From a checkpoint of a small transformer trained on Wikipedia: 16 layers, 8307 steps.
Each number is 128 + 32 x the weight over the matrix's rms, rounded and kept within 0 to 255. Layers, rows and columns count from 0. Numbers have three digits each.

# v: layer 5 attention value, 384x256, rms 0.0274, rows 265-364, columns 64-127
# o: layer 5 attention output (transposed), 384x256, rms 0.0458, rows 265-364, columns 64-127
v265:133117160121141088129126180145109136164136157115098059112146113154120124135144130130123133112108112122096192100129116122109144161099152138096121151113159155115114118169122148101107091096114096
o265:147098105111126154095086114094127102124103088170188159120128114114096106115106147098152137139132158146167095152138177132170116119125125137142131050108133110136139143131149133143168150143131125
v266:146127134109128180110130106135087083115139133159150122120152126136171107183155125157180103153110092128100132111164161113131165154129093151098168182170064114077099086139154095093129154065140136
o266:101107108105129149140097150101153171167149147108088112137080176128134109054101153113125146143155165111163123193134114145141083120145106096188063088075114132180105189115139079144101149234099112
v267:141118166107128163113114123147130201080190129145154126124118086147134135145130180180166135145129156162127122142139094095120133165117126078132104153149164191163095112108148138086119193176153154
o267:109150102081140135104145132094166079156114129111144153111143127144109104125130113066122140126106102115167148144127158135197132109129117149104116071100092087110130120173099170118168116115112124
v268:113134150131105072111164132116129122112171066115142125167138154170111153150084129124128149092150114111178109096148099098154144198159130145117099133157133091118142110128111162125143123075140108
o268:112147097105119200118077110163125107145094126147143115103127120059101105140177103109109146137109139137119117127128140148091142099120144115163119150111117156168131166129167177149140094174137142
v269:102121137143153190156168153139084092144131079104164131111138108129141113133165139129130127141135119094150118098137139101173090124173147112148108121114069151122120102110146148117150061065114150
o269:078166132067085103087103092085151197160151169190110139133108156118132161135094086127111128111133147130137077155124139147121159137087082183104189125185163147162113192144130119167071183180114110
v270:136170161129106149112095140106127149173122157163141125075175140139118171138122148162104119129152133127109160149135111144131145124096123145145160136085078142153062102100166129087135152111114091
o270:163100074162107123121185141154156088132110130133119147215059113083127063138179088105141117130118126166148133132163119127104131129174092127104063115148149154125179132165044077160110196129108172
v271:105157126104161097107149149166082100118137098115121110167180139115124103118073114147173118139122160116101112179128116120099152141149162144138149117125125169152103111196145103105118170082152080
o271:180098118125101166136091150093169126131097116127178152115126130133148077178144169168094162116125113117099149078146141148127119113108126099128132083085118128153162134077143161124148100198147144
v272:117145172118100102207099134143097098114141090136168110108115120083155111117162095113126138105057124106089166104097142104085109115087140143099116118108111134125122078157130112130118154085125165
o272:129122065115155133071117088084177130144101121131066115126162066189151156092141102139126108111197187163175130143186091092105135096147101080142115153084184124109150118089105179127170148146159126
v273:170095094167144122121118099140131166153128104130149137132161090067155104135101180141150129133130126137169089164119138169087133096175127082137143138145144105144197171114086113144131153183142124
o273:109168177090189137149129119171138076100155125118099176116093174206097170127155147165143092152126097153121193115098154138150086146104166144130136119078131164123104133084155108073110074061129112
v274:144130112091157093122179160199133134161153120135119151114073112131155134136165178211100135139096125116136086131076140127122122115143149129092097139124121156104140160114148153085107128110148100
o274:123124135160155168131074056093139104097144147080198136156158103132134126122124079080105099121167130121056170116162111119138110188113095091185152096156128100135142143061091171122179114127113136
v275:108114109127144134160078121081153160132123137125100147160151150143140116125097126122124144162138077164119142175100133115133121112170136135138142131126109142138094168118126112144135156118147153
o275:137097148127130135091156146131111154121159185127146128082127095139135109100147160130131109095115130127128106126161124157117117107107121101144123098116167118091136117157142133111078115148109107
v276:101150095138121104084180057104114130115153078186154109114143136146172140120082087135057101094135142130134134109060132131097121133119164135140118130147107104129149178160086096149128178128157088
o276:175104161151135163146115205186147114137087152067144135164085114124112164137185127132174162200137146109071160127156143164108142103098105131107126176063130142132117086101118148173197092140121187
v277:145126175166132116114134099110135125129101131136160165115145136213130154139127162104115153108158116148123159145106113093176068121171149108146146149124119134151102136128116096122152154169134150
o277:141102055063091152071133127182104144148137133126097087126108134091108122116152094136210082165086136143158078135146092150088189163035057101127098130131153156111114127143123134104122154130123108
v278:106122128124130163116116093079073165114181116118118104137075082105158153042117092111141117097158095154107113144174177151128123106128176154102116203154174066117154124151127135159149134129136149
o278:128110139144173082138117160131183123124129146129104146106163147137103095156123115109145127140087102124149184147060127119146157132132138136148126046115154156153101134136141130093105123146146107
v279:115135107181141209116099131070193050105078071094189174102121084129108112085178151109143156134162179121113128138146117122115081178097127140119114114112122146132141097163096116170125144139165086
o279:177118108057111115144136088130154144167169197185139054163150163113179131164080099137098146124082154192160152122098073078125147109155138124163172107094158124160135158091177133080109100125130140
v280:123125141084147116187142091109143174190170080131157180164113146160110132147113131103153123096094134119058097116142154119144087089172108112122126131127140105140157136102063169122159130134148114
o280:138094152132123131043113190114099110089104143124041084123135126121096114110127174106084115147139134170174139163149136121140180165119142155124128166104104160090083141126168152096134078140128209
v281:133134123128209124121080109167108153135094115156144126117106137147107143143131119081149119088111133170207115213121111177114110132136118127132120173118085149139126071153147089109146130060127122
o281:121129122153127107105156169119104118111187114122133158146110157146158133151099126129104156114125113098050139112135099139089146135108146112125124065139165144123143159139112172108125149117152100
v282:121147057113116112134161168086165118163092121095121160112067122129131120086106068139072129108158126139087159096141087120123129126125193079122093138074138096131110125132149164121067124080111124
o282:123042166146120169056094097145090161091147085197083082172143109100108143187122160129176168096107163090178107100100116113140114106073116159151162155154101183188122108112122157179169090182152172
v283:131128137157155129090152137110142099096182126139091129121083132145127110061189073188129136115128181117119160134150128066100181151111111102120117134140138160168105156121131145155102150157119130
o283:106134121097137147173158103146161093151103148138170149134195064061143109145090137101126126132132159174157074084085172134123117112080128086141144134159167133112176098149154106146152129146094094
v284:116181114130129116145087128110093222139139126126146167135084148122135150122116140125154117116166095175126140107102132131103101109104114095154128098138091106182142158126188101123152108165100133
o284:119143118098106124108156114087175061107167079155091102128143105159102095162139180108120113198109158117137118079137166094140166123155179108082135159171210160093133099087056159136121080125164093
v285:143144114116070095120136107092125130109126131123197107151161154150099157141112107103141154133133160110158100100139154103135128074146160131098120129119172138137177157110108152139141148149141122
o285:114090167172105124145148150138083115154169140118089134094126115151139096092151137110147138123144110108094154209097090179129117101107130091141141124135094131120043151154167082123101138089136137
v286:115114075183088101143146098172164085152164128074062126142061159097135126116130147118192116082143082164144114130075126130145122124143133138165119130122172037116049092127098148113099137199121166
o286:083178173101182126111161144097070209129080151091165152130167079149122100131104115157099128180152147103059140089220109127105136110118199150119135091114089165106207142086130154131081138048118032
v287:145124153165095119133096083089158127119186116094128141091180123128149143128161136136126090100147149178125122138122101113126153069126135107147150187143163108112098164120139091100108125152087140
o287:122152095123139120120166153138082105135125190139110134161087062174113153092055127119135142133114122113147125167144156116110114149105133105085099097121145119118143094111091143174194083116118103
v288:131045157136110137107181082160064177126065117109121120110131128113129081172144075143114105068179087139055152087140065169088097094176125121118133111138123073111116120168171187106101118115148149
o288:146116116101165133048040161168162110154172136113132117164103089069128106142147141132116151146077135074107098122099215106169108142097114152091118145107103145135164172102038085166143147149097119
v289:147126137064116129125144137129117157145137146088111129115113132129103186177108151156113109135198128115110097106146123102165185161149135100141151127179092107144119113104144141126094163140121140
o289:057116140196145108109130106107130165106124141114102164122086115058187106075149146105116108141114051114133112135172137100125156081091163129164115138093154135116120134125100071143138120108115089
v290:085143097134112166164135108156111124178096173178153135119120127113193176063177125134134134129148144116158105141173128125117159120150136102151125096184097141106135110156152133134089117142163167
o290:153137163113157122116118074065121195067156150123106120122188146120108072140041096134107080121089113112137150147086160175138095140118093153116149144101140160159128150072125076139168129126050128
v291:131105121124119147131086100130161096139095135088119139135129083210135194097102072134079130154129118094067096078186147135091120119164102095196100127137119118112118158133115152187174109150127088
o291:144120132167094097126134172087151147145167133146089141144092168056125080132149148125172118139157095192180160137112124117177131141115172177118185156133155113168136112125169091117106144096136146
v292:092116104135143129135135143108121155117108124094160063049072084144126133117103114144081131105102138170120129143136146124081124108142088104119156122088094136115114163131139149149165158133151115
o292:144107131143120160086187159134136124120094146138126156181217157112162127164175129116168087111164134119093106077077087145118119097125175157119097106127127044134164131159089120173110132113111194
v293:123149145114136164131141163149137165090153158039099126121121111203098144090132084115081117120136085182119131120163137081186122124102093130105096078139186088105150147131047147128114109118105146
o293:112152129162128109100126098096096100154148127190153174111132092069124114164140149164088099084116113050107070130095097125093170156103184121137158142163110146149108119114221137122210137176152148
v294:127097132122185113133134112151153174125088126120121179136156160158148138150065148163182066165108160150110071091160123162141084131134114095127150134162119165113147134135152155121099181094132109
o294:123138158177075124167138126115117129179095153112111108116146132108136073099154080127103164118203123138133168099112138081091151127119153107173106108122119124136108091097126097123125103139141146
v295:144152120160125113095152081138117103114140095153190117141140194135140138140139133182163135077099135136123155127106153068154197137116149135102137144128084128124098176142153054133104132175143117
o295:097164119129123143181057138139143134183142149077096101118120084126151115122099104079126151138101106109142105124133137157121139125153091152140106115145127136090119104097093207128101144086074092
v296:115159190117170130112176107159120132125111193156149165159175137102127143167112138122105078113125133122107126152179121104160057174148121094109137182136173166067197113203105106111128141155130113
o296:175076084128178122152112116144124158096127099162155130103104152139107139110155121155171093155131116151154144095085110185122143121111136147186125136096153135144091161093160140130124155146176102
v297:154121128154121124104095155160151127089150206083138126071164090115143090146081152117112154130154145164123104153166129091095134146106135070138115116148138150107133127101106167133128116133137157
o297:059125125098174157160122072118098109153183150162135162184121106158118191136198111138143145129086114118145151136044126129174092072146080148129148146133117126158114138134154116133188150115128083
v298:103128152165113156129120097091114109151159183121088116100141179128152155132127090094093165095099111097110099137132131108116164116148171115113081144096105123120148074115159148147120115088117095
o298:160110157130088080136095167132194179110124082149147152136142130145064085141138129132180122091187133151138146106181100166172114118119123147100146131159102149110084158120084121180111157164119137
v299:144151090184098113145130062136145120151111156156127157184058098091183080136133040122128117078116117093079100089160150122098097126124145118193138095131172100115182130072163094127111113092136135
o299:117108176113121154122147151135074216115117100054116129147129124132074130124075180100099134146132150181184141124085115115134152150161135144101115128126126083119149123122069152107166118144108092
v300:118112172176139133141130122096138122151153109102137122085144088126145162131130083151025108167089130140109110139141121143134125163142133139101132123155147118137104168111113155161127140104139115
o300:157123112140159107102154139176131114076099157171114136105109124115101134132150176109187131097146098124133154118117158123120168078113140094143136068052093076108134077150141079124178147132122188
v301:100105157138138130126190191098135184164072126134127147118157163100081182181115107142156078138158126125166117119157121134098131125141085121112171133134106140101122129152184147159101136138123155
o301:189146089109139087117065086195123073123115095152070130146125133145174127120127117115070158098078147170110135108076123092126105114121150146167092161100092148122144155129045124129120127139136113
v302:136169158111151175153134152184089158161139132143157089085091086149103128153144180128172151079124130118151130173157141132122099144150156178108126143114126125115123100156165129135122142160172147
o302:113095120121107091101179122102160125096126169106121137166218176097152107108164135120062113134125113117120152126098073151148104131154100074125138093139130178149107186099066094086126122116077105
v303:094112097131116137116143140086126131097121172132132124179104150123078076110149146133139103126138102116124144134171153157140146126142182116157086132121105081134151115120140160168142124162159103
o303:165130165116116143108134143132174163191131145123113120050146130116165111119147125170157162169147137105176153137148137143105157124135129152146173138106169185106126150116131114078137170101126184
v304:106134142056147109116139162104112094138076134119147098097110150107112144140167145139158127147154115083130141153179117172171119102129125141158181078166113096099128132162133176169150071091123131
o304:122109138168044166093102142136098169135103147137125169167162147148167110143137109136100087155105167148087086140104192097096122131169077128076028128086103145167183112113142073134104175140148137
v305:143194155113141117119121157048109167150220087126132111069134128107083118156134169129161134108117122131162101112119099124125123117122134140103130138157094114139120110141084154155149133064118134
o305:119090126138087148119146133174147069100099129137100147129117094128133116125080085108118169140136089092107102151140116154143138164143092087149112105147124186133105160101150108148088089162138113
v306:081090122114093075136085154127165104164088177151125082098129122138108109142134084084150152139140119126124095138125114113084148108164163151107155119105120113153121114139083112090152169109120158
o306:149129152172145161167162120108123160108194113150069152132110113128129103105089115123137135096122132064136152108134119124210155109084126124153047147092158101120128130156169134133091088102136105
v307:125156116169079083152125124113163134159074115120168130115072122137117150110106066147070184143160159086141146113163106106107104091079139100165155144105148161093130145105138132119164129101144162
o307:122095173150148109148160161127093080101151131138102154110178103171130174125122149108143080130122119193107149146099111148132173124178131115138123135137120126174139083169151145148164091137156099
v308:104142142126125138112119154158156159140130146128162157120076127145124123170077121135120133100142155129132076144118161073107104122090130107129140107115113097127144176142164132124161189113143128
o308:130122163129155153173148095114086109120134109138106115205123095132121156127182166127137121094111123106119155138151104136114110117147142137115149159156142154166105105147105136163115086169139136
v309:088130123130087152147142132131111115150094133124120161153100155141122140133099130113146131134081166067080112084128103129103119117116127125223112076121152130135158124140090094173112124105136184
o309:110083125133125099130153077140114160110088133115145128144129158088174094101134152146092102054170157129159109129196130129150099167112140175068150244109095115072135107061140155145147122190139108
v310:153125116173137114168153199143106157150099090177095150112097150111145089102156118079182124134068113139119090148135129162113105112141127122116145099156119138168128097105152137117153097118159122
o310:076153107100165106091121070118133151111126159095143085133192130155121108160104172167100102183176129121143136100129171116160151157124096119169150160081156116141170165131123139078105141114108117
v311:161129194121129184124102087143127148102068129061116170102051124190113121131156150123084163135153102110106168129110122109117125113144108074183193099117111110075122136156093138093149178093152142
o311:036127030144109100140162157078130094146122155190148082156187115098180143101135117106136054102122142093157101082129108105102112095116144151111150134150147113160130126128122165189104145133095169
v312:104094149129083113186110098125128140154089165109121135145035080110171088108099069143161168119096119169091146146164136139117118124085165178145125123147155110108187141130131153138090107103154131
o312:103179156127205153092159152088118145134154157134142146158205157177146131133136182096085111113144106115172156134096094087121179189185078119122142173151141130093121128167157129160152141126128122
v313:100141147105142119179176105056175125149230098153143149173092128185141146101174122137118149165130141149139090132143162087094088110133127125158134120111092113148153090182161116120104092102140133
o313:178150091139152124144098197134101116183070109139123127072190109100122148141108148129146127096140110110137143111140142161195152142116170129108116157170169147122146121100142126120147116147112139
v314:158089152106098100139161138140142143143164077141147133174077128143158099128118164122145132127109165103146171104110153110150092151146110104096140110158121099120143133145193113157171129114130148
o314:148103091129177160110091122124052106084084125086098124050174149122092128097123167125097096127178085143128097152169113131130124135140187169143115124100137136140118089150082113071098131108211162
v315:098192128114195139111162168137147123100137130146139123142090127157128176156089106143159143114132163136104120115101115103153154100074083108116168133132144156151144142112122108119196128088125101
o315:123105153149083111140127134108110060127102103155112118086179120111078099143141144085099148164082100128135120135121135129140122128158133107179120102145102113093151111162099179136127070172173133
v316:108114171099094153106170108143095144097104157140065142163119106089197131147157141174164163117136132114165122124127108111074133155166113085120151171159126117130098121108118118136123163065122119
o316:119109125128158118162085155115229140122127132096175171110111156161099089104097133092117109117126166100128083130127154131153085104133110128136130123055132134139131163148130137166122064186115094
v317:100166066136180146099133091070101108130156161132099103131163128135100167146103106178135126090063127106140099138163085157089127097043120122130147130091122109140183090145115118094136168161160092
o317:166167158114129089120105141230154166175104103076142118134118150129102083135134144106120060149146107146131130100124136135135090096179152125132136164119119123089069093099102161132167064117107145
v318:140075135095130132126144128149112169130057110133139186169160153127128125141145144177099113109110108104145153120147143111123125122135102123142137125066157112108118172173138104145149158129100129
o318:133193168157129110105156126160128112135132154086138098112137150121110109153153146098119090105160157157124135084140173108027158143144133139155151144165056105109170077109070169125072132103150138
v319:139108104152165074131076090154137105145079087163124134140150140129099149135113125094152089127129096108179139125109103155182119118107104097163152149131105140145106150078108169118093110097166166
o319:106127159087128126114190176128128161109178165077121156071125151126101154113128091090097094161084122122094133104160218090105128145122176103110131093112102110097151095138153101144167162184074079
v320:118168146115088137175103088067124114141098151082152149149153138130088160085082107146131141074123157169135097135145132164123099111102115127127121103083097186120115121150123157074123119107133106
o320:171087125184090092124165142150108115144149135175089108120090157104174113183140114119106119160146077049135139160130080148106126151133153157160146153124127138157165146100165139146121118119151147
v321:150107149121132128116115168147149119129108113124153182138108150096116102130113128090146153049126109108156154121099143140073150094145125129102143121115149152090050106170164083118156139106114137
o321:113143056115125123120129118165064114105148154179146103145123095209122086130139149172102146150132199106127121099128072137149110160138158120074130111184094136177171152091085201132109074149150101
v322:106130186080122091118136126134101129115138157160173121131087083129105144148101151130151127137165138095104118131151135152129122082093084093146124121112126191141123122181156155103156083152092076
o322:171118115114111169146119135149110126122166102108106115203128185162070133111182087127118117129136116122123111188046150123156159171132178166066110130131149053138131164122135137146078138083149116
v323:120135141137065107171091115128133126158084116155139104139103093113166102093108113128109115108152164144149136122157131114113108077153137103144156146123096135104146094115128129147092128109160137
o323:151148153144160136113151094109078120104122136154107118123108202148119180147124151153138115163124127149146124127085127233132145167120121128141133140165194144141132181111118110081142148178109129
v324:109153128120083072157090162121132166123169160150091106115148115103167100114121111127113120147140115136101137093162147169120159154173130142136146114161090156090121093139144109146097092128143106
o324:156136150157157142158121100095120126121099095104116163098103176115123127166156163139099090092130101134117137178133156131134091094078170131101087112115157079153135117137132061186116177129136183
v325:107138128088096132127123207126059092103148157140066110091111093124087092096126142129104149109124104128134138112191117086146122161118133137101141125130148123168116173118095062138101127108112108
o325:150079134135160104090137085138184177121090098124137168144157133117167224182117129141155129117124093138120109135113119172094139107199130142168105133143107150094155128112171199184116101154148127
v326:146144163104146084136154120107130113121078103183199112116140113169095131155134070139140141151122111153111135125146188119104058155107109115153145081132144165162117168104139105141107126097142122
o326:121149103149118114120076142099108122135163123075076114119108110118129140146169074085083097140131132178119120189145079109138177144139119114098157149100107101041160095126126174101167176132142108
v327:161134128081109136128116104122128143086156102146122140138179148117125104129138194144162151082123084098102105121120079126153109114148143155189147109133175137123115091041098182109144171130126155
o327:154170113162161133135148152161136151188114139097150127107136146140129177131137146146107105146119178119147165172198197177111143124141070090096127145095073128143155130199161113092085066165122142
v328:171127146107102095117183097092139151118124090157147127161092080101170078108143105104061129105112165109078137115097119122134086133128124131122089140115151144207125121196129145112130142096158158
o328:121109139154143162109105171151122120137120163123121166168141140181124145121167188157130109157133113096178089180124127142079138123068133155106131136128086129080112165093151192127145083117112140
v329:091129166151150151114167106168139118112172160148133133133147153157089146120100067127129119171128185129059176158164148142122106106142141138096143072120184093101133167141100113100118144150072144
o329:217099107145146092096144144122078117131088125112173126180095061111159111133156150133125139077128069147175107171073120121186147144113158123177141168157104179111143117095173167129165160103167138
v330:165086118151152128130157087111111160119112144088089178168123105142100187118122131104116132132087108108108167122102090149089072159149157161132104106114163117083201142155140110118157172117137171
o330:106161134089152106086091155179067108158136163157139136100195150175117062127153085187108098096160148148165067130177139118182139103137133152138129159089090136160080123089063147123120101095159091
v331:109122131155161106070133129102139146104112090109121151074148105107176120161136183095127153110151107128095143152126087148113073136119163121125108160092140164141103181085095121139129136131118116
o331:124115126118088158204090156146089097190154178156143100124100139136079164066132069119194143134121123150132128160109135113113138102138038122090099112141098124114083152138138136126160119165092114
v332:122085130120147155141128198159153160106106148132201137136115119120115129128140161163117112112191153137136148145118141104110122116110151095099088082086132159153057208078117134109118126122098138
o332:096133121112104115118100095107112114163160147128120149104140125158159138119096094110158146141080106152087120192129100156105083136142125165191143104182156092134161097140139114125177128129153123
v333:158161123133113128123096132124107142116110116093139108117188130054141107158127131142189099126120085136116097100118083127085092163148144158108163120088151165130134140150151117108202100113122124
o333:138105139130145140148117195188164108151200129185099138166069124255101076151092173133083136093102171121119154157125157133139081118176037153144102117098043075119152113164076141117044142091143140
v334:112117103170082144141122111084177134156149129153138121145144102140130162099142143151180146139132112159134140151172133165173107147139150108099091159132140118166109119137073155119113113191112155
o334:182137134138169110113107140164090089138152124105110188124146088143125110148090115121106157075072176118127092196121135097128086114145076145139166099102130159104099138102196107133156094097173077
v335:115121125124149111124123142101160101132129158116084116117172192155124140191110109145185128129170120138140078117112119100148110163126146139177125167138103122135129117088139123182152116119119136
o335:171144118151094189139160139190080170144103083138164147140091142151091168128116132134111128148101158125106126095140125094144119090108107100108153129124136114177095128176092145141105114160128110
v336:107143106111145119122097127121105138142144145133107106134120141123158201118087098119145140143119145107118121059105133141096169129140113132139104115165134149125130153124102139197118163124148103
o336:069101127114134121140165142111189114140074136135130149099149134161073115159153109132106106171159079162096098136129108144193117089103133126125162151107087135148104157161121066135110158158102158
v337:126101036119174124141145133164131131134125124101090122116133127122100110222152069130071154088143137117119134117104098152153166131104153145079108060129131115151143114152108125100097205126147145
o337:138117184185091174125145157142193088103147125177155155124116113069131139101162169141106161158145113071114173070133143152095104123133134114141091129091130098143098126148154094149219094088146133
v338:148174109131111141096118144169145142131137169107124162094070153141104145143098117173168142084144125101146111165140114132134162102117131150149081089145157115133162120184115108150160148150108173
o338:105071171130163101169167120083052096099139089148130156143177123152094109135122114146063057127096104116064156144088153105132099106129155142146188119134162086100107164106120163141138094115190116
v339:173153177135162161131121124099100127124105121144183129079161139144118142145156109164092135186167107125163145108106120114125110127134118143108172121124136096139121135100122137137161157115167116
o339:067149077163085105140192133108172134145121171139142145200102124118130128103155136121172102059101148125130105129119144145069127137109110128140100056137159181158137180141139106162067142132095144
v340:126158133179142095143079110122135143117103139143147126107168109136174125111169122188181143136134155154168154127098090147174148164130113116098144121168165141144086149184105108150116134156120149
o340:125124157112150111149190140095124109170116155143156158159061139102074170165057111066054147108098131173060136116159155144046116146158167135153067105142112170119183105050155167135188114099156075
v341:184162133134158180107120097156110157130116075137113142113112131120107148168099157153147153159140093101150092192110168148145167133119118112130113161123131111136026188150163091087109179105119121
o341:089098115176136113144137161104181125117095147119160065143140099090172096108154128139122144110073181189105133045130106088109127126134130164095119079118117083087161072108102173097138097130120104
v342:142142159125073140143176160169125089174063127150126173133122133205165089098134112092163177087139141153077124157051157071134155112122139085140139133085082154122136105111179108150145145086083142
o342:103114108115100120086076104101115157102167105180142126148174150139094176137157116156130093186155138094163130111170084136132096174137122113139150181194146156123109120113107138130103127147149144
v343:134154168114144140155113134131113123089132149118139140140065118082092139098131192117116129126126168096117112111166125160129138128176143104094119098104128142131116152127135086119132141095101110
o343:139100125129122140135149133110155136147095132105094153090178129152139113202131122152144143087129111132144141168125131070137102159132174155136138108107147134167094107129103142122078074171120154
v344:158051115126129141169076132150153093123092100063147138163109143085091122116124105100089123090142090141111168169114093133112116115107136168101083187131120139144097169141114143073122135153122102
o344:115148092111137115093142091134103109134199151168158149181130076115194137149095151115118206168130162150123102118099103078102176170124139085132190119127193158121152112144172145136139101066118155
v345:140188097120132094152057145111090118169109101138110051147100147120137161166148193069147125138136082102160134090173165125141161130136175180147097114132087102129154141128094097124152104105112170
o345:146146215110133132118124095116120125122138121120100194093104166079138154124121092189112111113087108133088124191135106155116105173128135132138140132129156116122103171142129116154118116174133040
v346:157066100096128170087145156132169138150098120131131106094088103114163114088089095097092161091122112179134092212114169116139174114121140068108076108175120136092160135145086188121112127118135153
o346:107139121146167108133145115124107120057165138117128141119186137145133102164121169143139110122104132113113106044108117087123093102130114188118146141073128104155113069125166080141176113042121145
v347:147176118182112187084086159129165132072172152127094133116075139133157153086138179119116167125127147108147137124166121150081129132144123113142125102140132145088162133102152164136122145154106167
o347:110123169080124063200176124100159073162140101112183117095121127118110104177067099142157079117127133155147152120133166106139130121095162131140109131130185070141140095183130091074075126103096111
v348:115103123102190127122084110108159099122184154131117109136147092109184156116076094138114168131141141158086127120102121164138103151112132102164108146149178115120145103097106194166187133097094119
o348:162161113097070104144173159079121127083124118155161138146073130172067039155170165132125113155146170141196204183109110074157166116159092170086168121088054150148118133193144121079117124156138152
v349:118172155155062117148112176143159115074202092155104113082157139110151124140201164131154141151093176121120116130139127155119140124140131148074114144055123103149121144089146116073093177073080137
o349:173120140124208135114090099083120112180079135084141160147115132145111088149036131127169161040114089141151147148129121083150156126132143082145115090184132148151123104159184166138122064182155129
v350:170118156144136115113100162048130113128124154178106120126128124126157116096119139116198126101159071091166137163113161101123091154138169125148127136176146107119091106163090095087112082146125159
o350:123159098080100099129080088176156126161143069145122109121121141147080073176099120147098130163099179117154103094079129135196161154153117133031065102109090133112160166107188158144099104122111078
v351:092085051108158147074102162134147163090143159135167098132132096158168099144106172111141108080194107129106150131145086136133151143150099163160098129110193079133117130149111082082105153193119139
o351:151165175109066190155169130084120056173156101112144120168117174086090124158140111169104190163063142158172115141099163131075067118140131098080149104186099183132098184108070146125097080115115082
v352:141164119127111088120158170157110139140096145102090171150091118178144161107110129179145097135116128115195146138097112167124158166163123152153101107148140102100064124159107126100114089128131127
o352:119151160127139162076127103144132119119111116156177095162169132121176092148142081146084149137126114135083118103104111104097092109132107138109190141120127131090179116094138096115165150146129150
v353:124120130120120168147118116142154107109115174108133146141122138140118153105116141164113146130165150113107134136114114104124083117150089153165115155140121137110097095134106118114116113116141133
o353:144170076141168114103173113068137089237142150120182100135139121122126107090122131063110101167083117154105121118158110124118152161127146099113189156162156160158157147132195132162134109087096108
v354:105143114146135147129139144147149116148069138112102126089107117143118133127132138139098143123118116130113136149105156088106132112146121091149149177156140153117121095110118072106114115079167152
o354:156111116118148097139093098101115068062163149175140163150180125098210101155121079096207136150141143169137081098130113121171145134188156167092165138118135127148145188106112145130182158169139098
v355:144145092069103158144130094117096129127130159112118090147154110105096147074152141092162140105088133130127128093115136136144150121155150115134089095107140136166098139093181119177135135109114082
o355:141091148162141091118124174127168170077151109135144169138117120154144111165118153172078149174185146095126132174194110127170118122156110156113156143089055083100164115144067115106138140153128192
v356:128094115118097152159128148082145102139137072114108136113172109135120130142099094124120118156147116170108177165167131162130110119120125155089120121046131113177138175118135145173128118137129126
o356:149164157129153121105115130117137178137126187130136125176168148117141166141154139129157147121093157126130128117069119126120084131169099085140123156150181179103116051179110183067103152158148162
v357:070123106103210168173136100146117163110145117141128160093122082154141139164200127131105135110095138144192112125093118119142147120127083125148133178156130161121111103066103112145132151089155126
o357:150174163119073094066180189089153112163111103161139092111128203107130175101091152127118145152128108079087129145144176175120097125099173149139112095111098147191122116179142147102139113150114113
v358:085098146121122128112107122109132101110170132135127120155137123151124088099079121116124172123106106172057172138111114127143103121105079111139128141083131142140129113131133156115127107140176152
o358:148142110106145091109142126075121137165103107143127133082111123120105136128132108113105087118148090059172120086130167139097114071155166114088124101140135096108146143142207114140118170109104144
v359:090133091142138088147145163128103176152123123192127134113150133089144092089144170074144175216117112148154084153107167086116117123105130102150130163192080126116157090133145165119143181131128092
o359:133158127107120160147111088165211128121131090078096105129157130129163142090156073139110127077129130111129125110157137154153130151128156145156101121044182153141096191166139101155143092160139131
v360:082107159081128104097121156145145120128140087108105106174164066157142071087117116088174109102148142118103086163130100182062079109183090120121148105150102079112161145098155156119126134150129113
o360:163146179166152115187078096093115148142188217171124152117094186119141156126167149126128143172150122127144169109085132096171142122139137144122141116094175178146102132139105134111152118128163121
v361:158173165147142196071150112116094115156084121080097101163125140141159141161154112148124134105113121108176131106087138108157106106104108172145123142150139205076111113190157146127149145182183100
o361:117114082150119070185134132161149101103088107175119085084155104127064104063148174111162101152140081109093127131114109124110162175147139087115147125098167081146172114122126091114084100102050144
v362:117111120190074105094132071137143110119134130106127101136126111143115142132098107144178195103183108125102119102158184126093129107153112113149085095129127103086113138138151126141132144147122143
o362:139161167091178149152106123124114121193129120145137155125123105124135112127159114135073103119103135114102107119076096127170164109124175143088175142161093127140124123139113090116142144121120055
v363:111129116121179160120105140141083176119145148137104103119114140112151111109112143111133117138131107136137080113107153161107147137131148117170128082176131188090110087155102099191099159087143134
o363:115169158146106074159170159095151080084092103071101206148167093162123073149118141128155122144121157118135201170083148116112066148113124164083135169100126110173143150132113133084144100145079110
v364:196165114125126097188129102119131101096121138143127126168107148132131134113157123147155136143123129083142165111141157155108152128131120087171123168157158166116131086121101083138098123123141135
o364:108123142156080124155169133104158134158119124070102147146093126112167108163093134104127141116150111162119114143133121117173123134093174156112182100128128145142124172167199145112130152186117119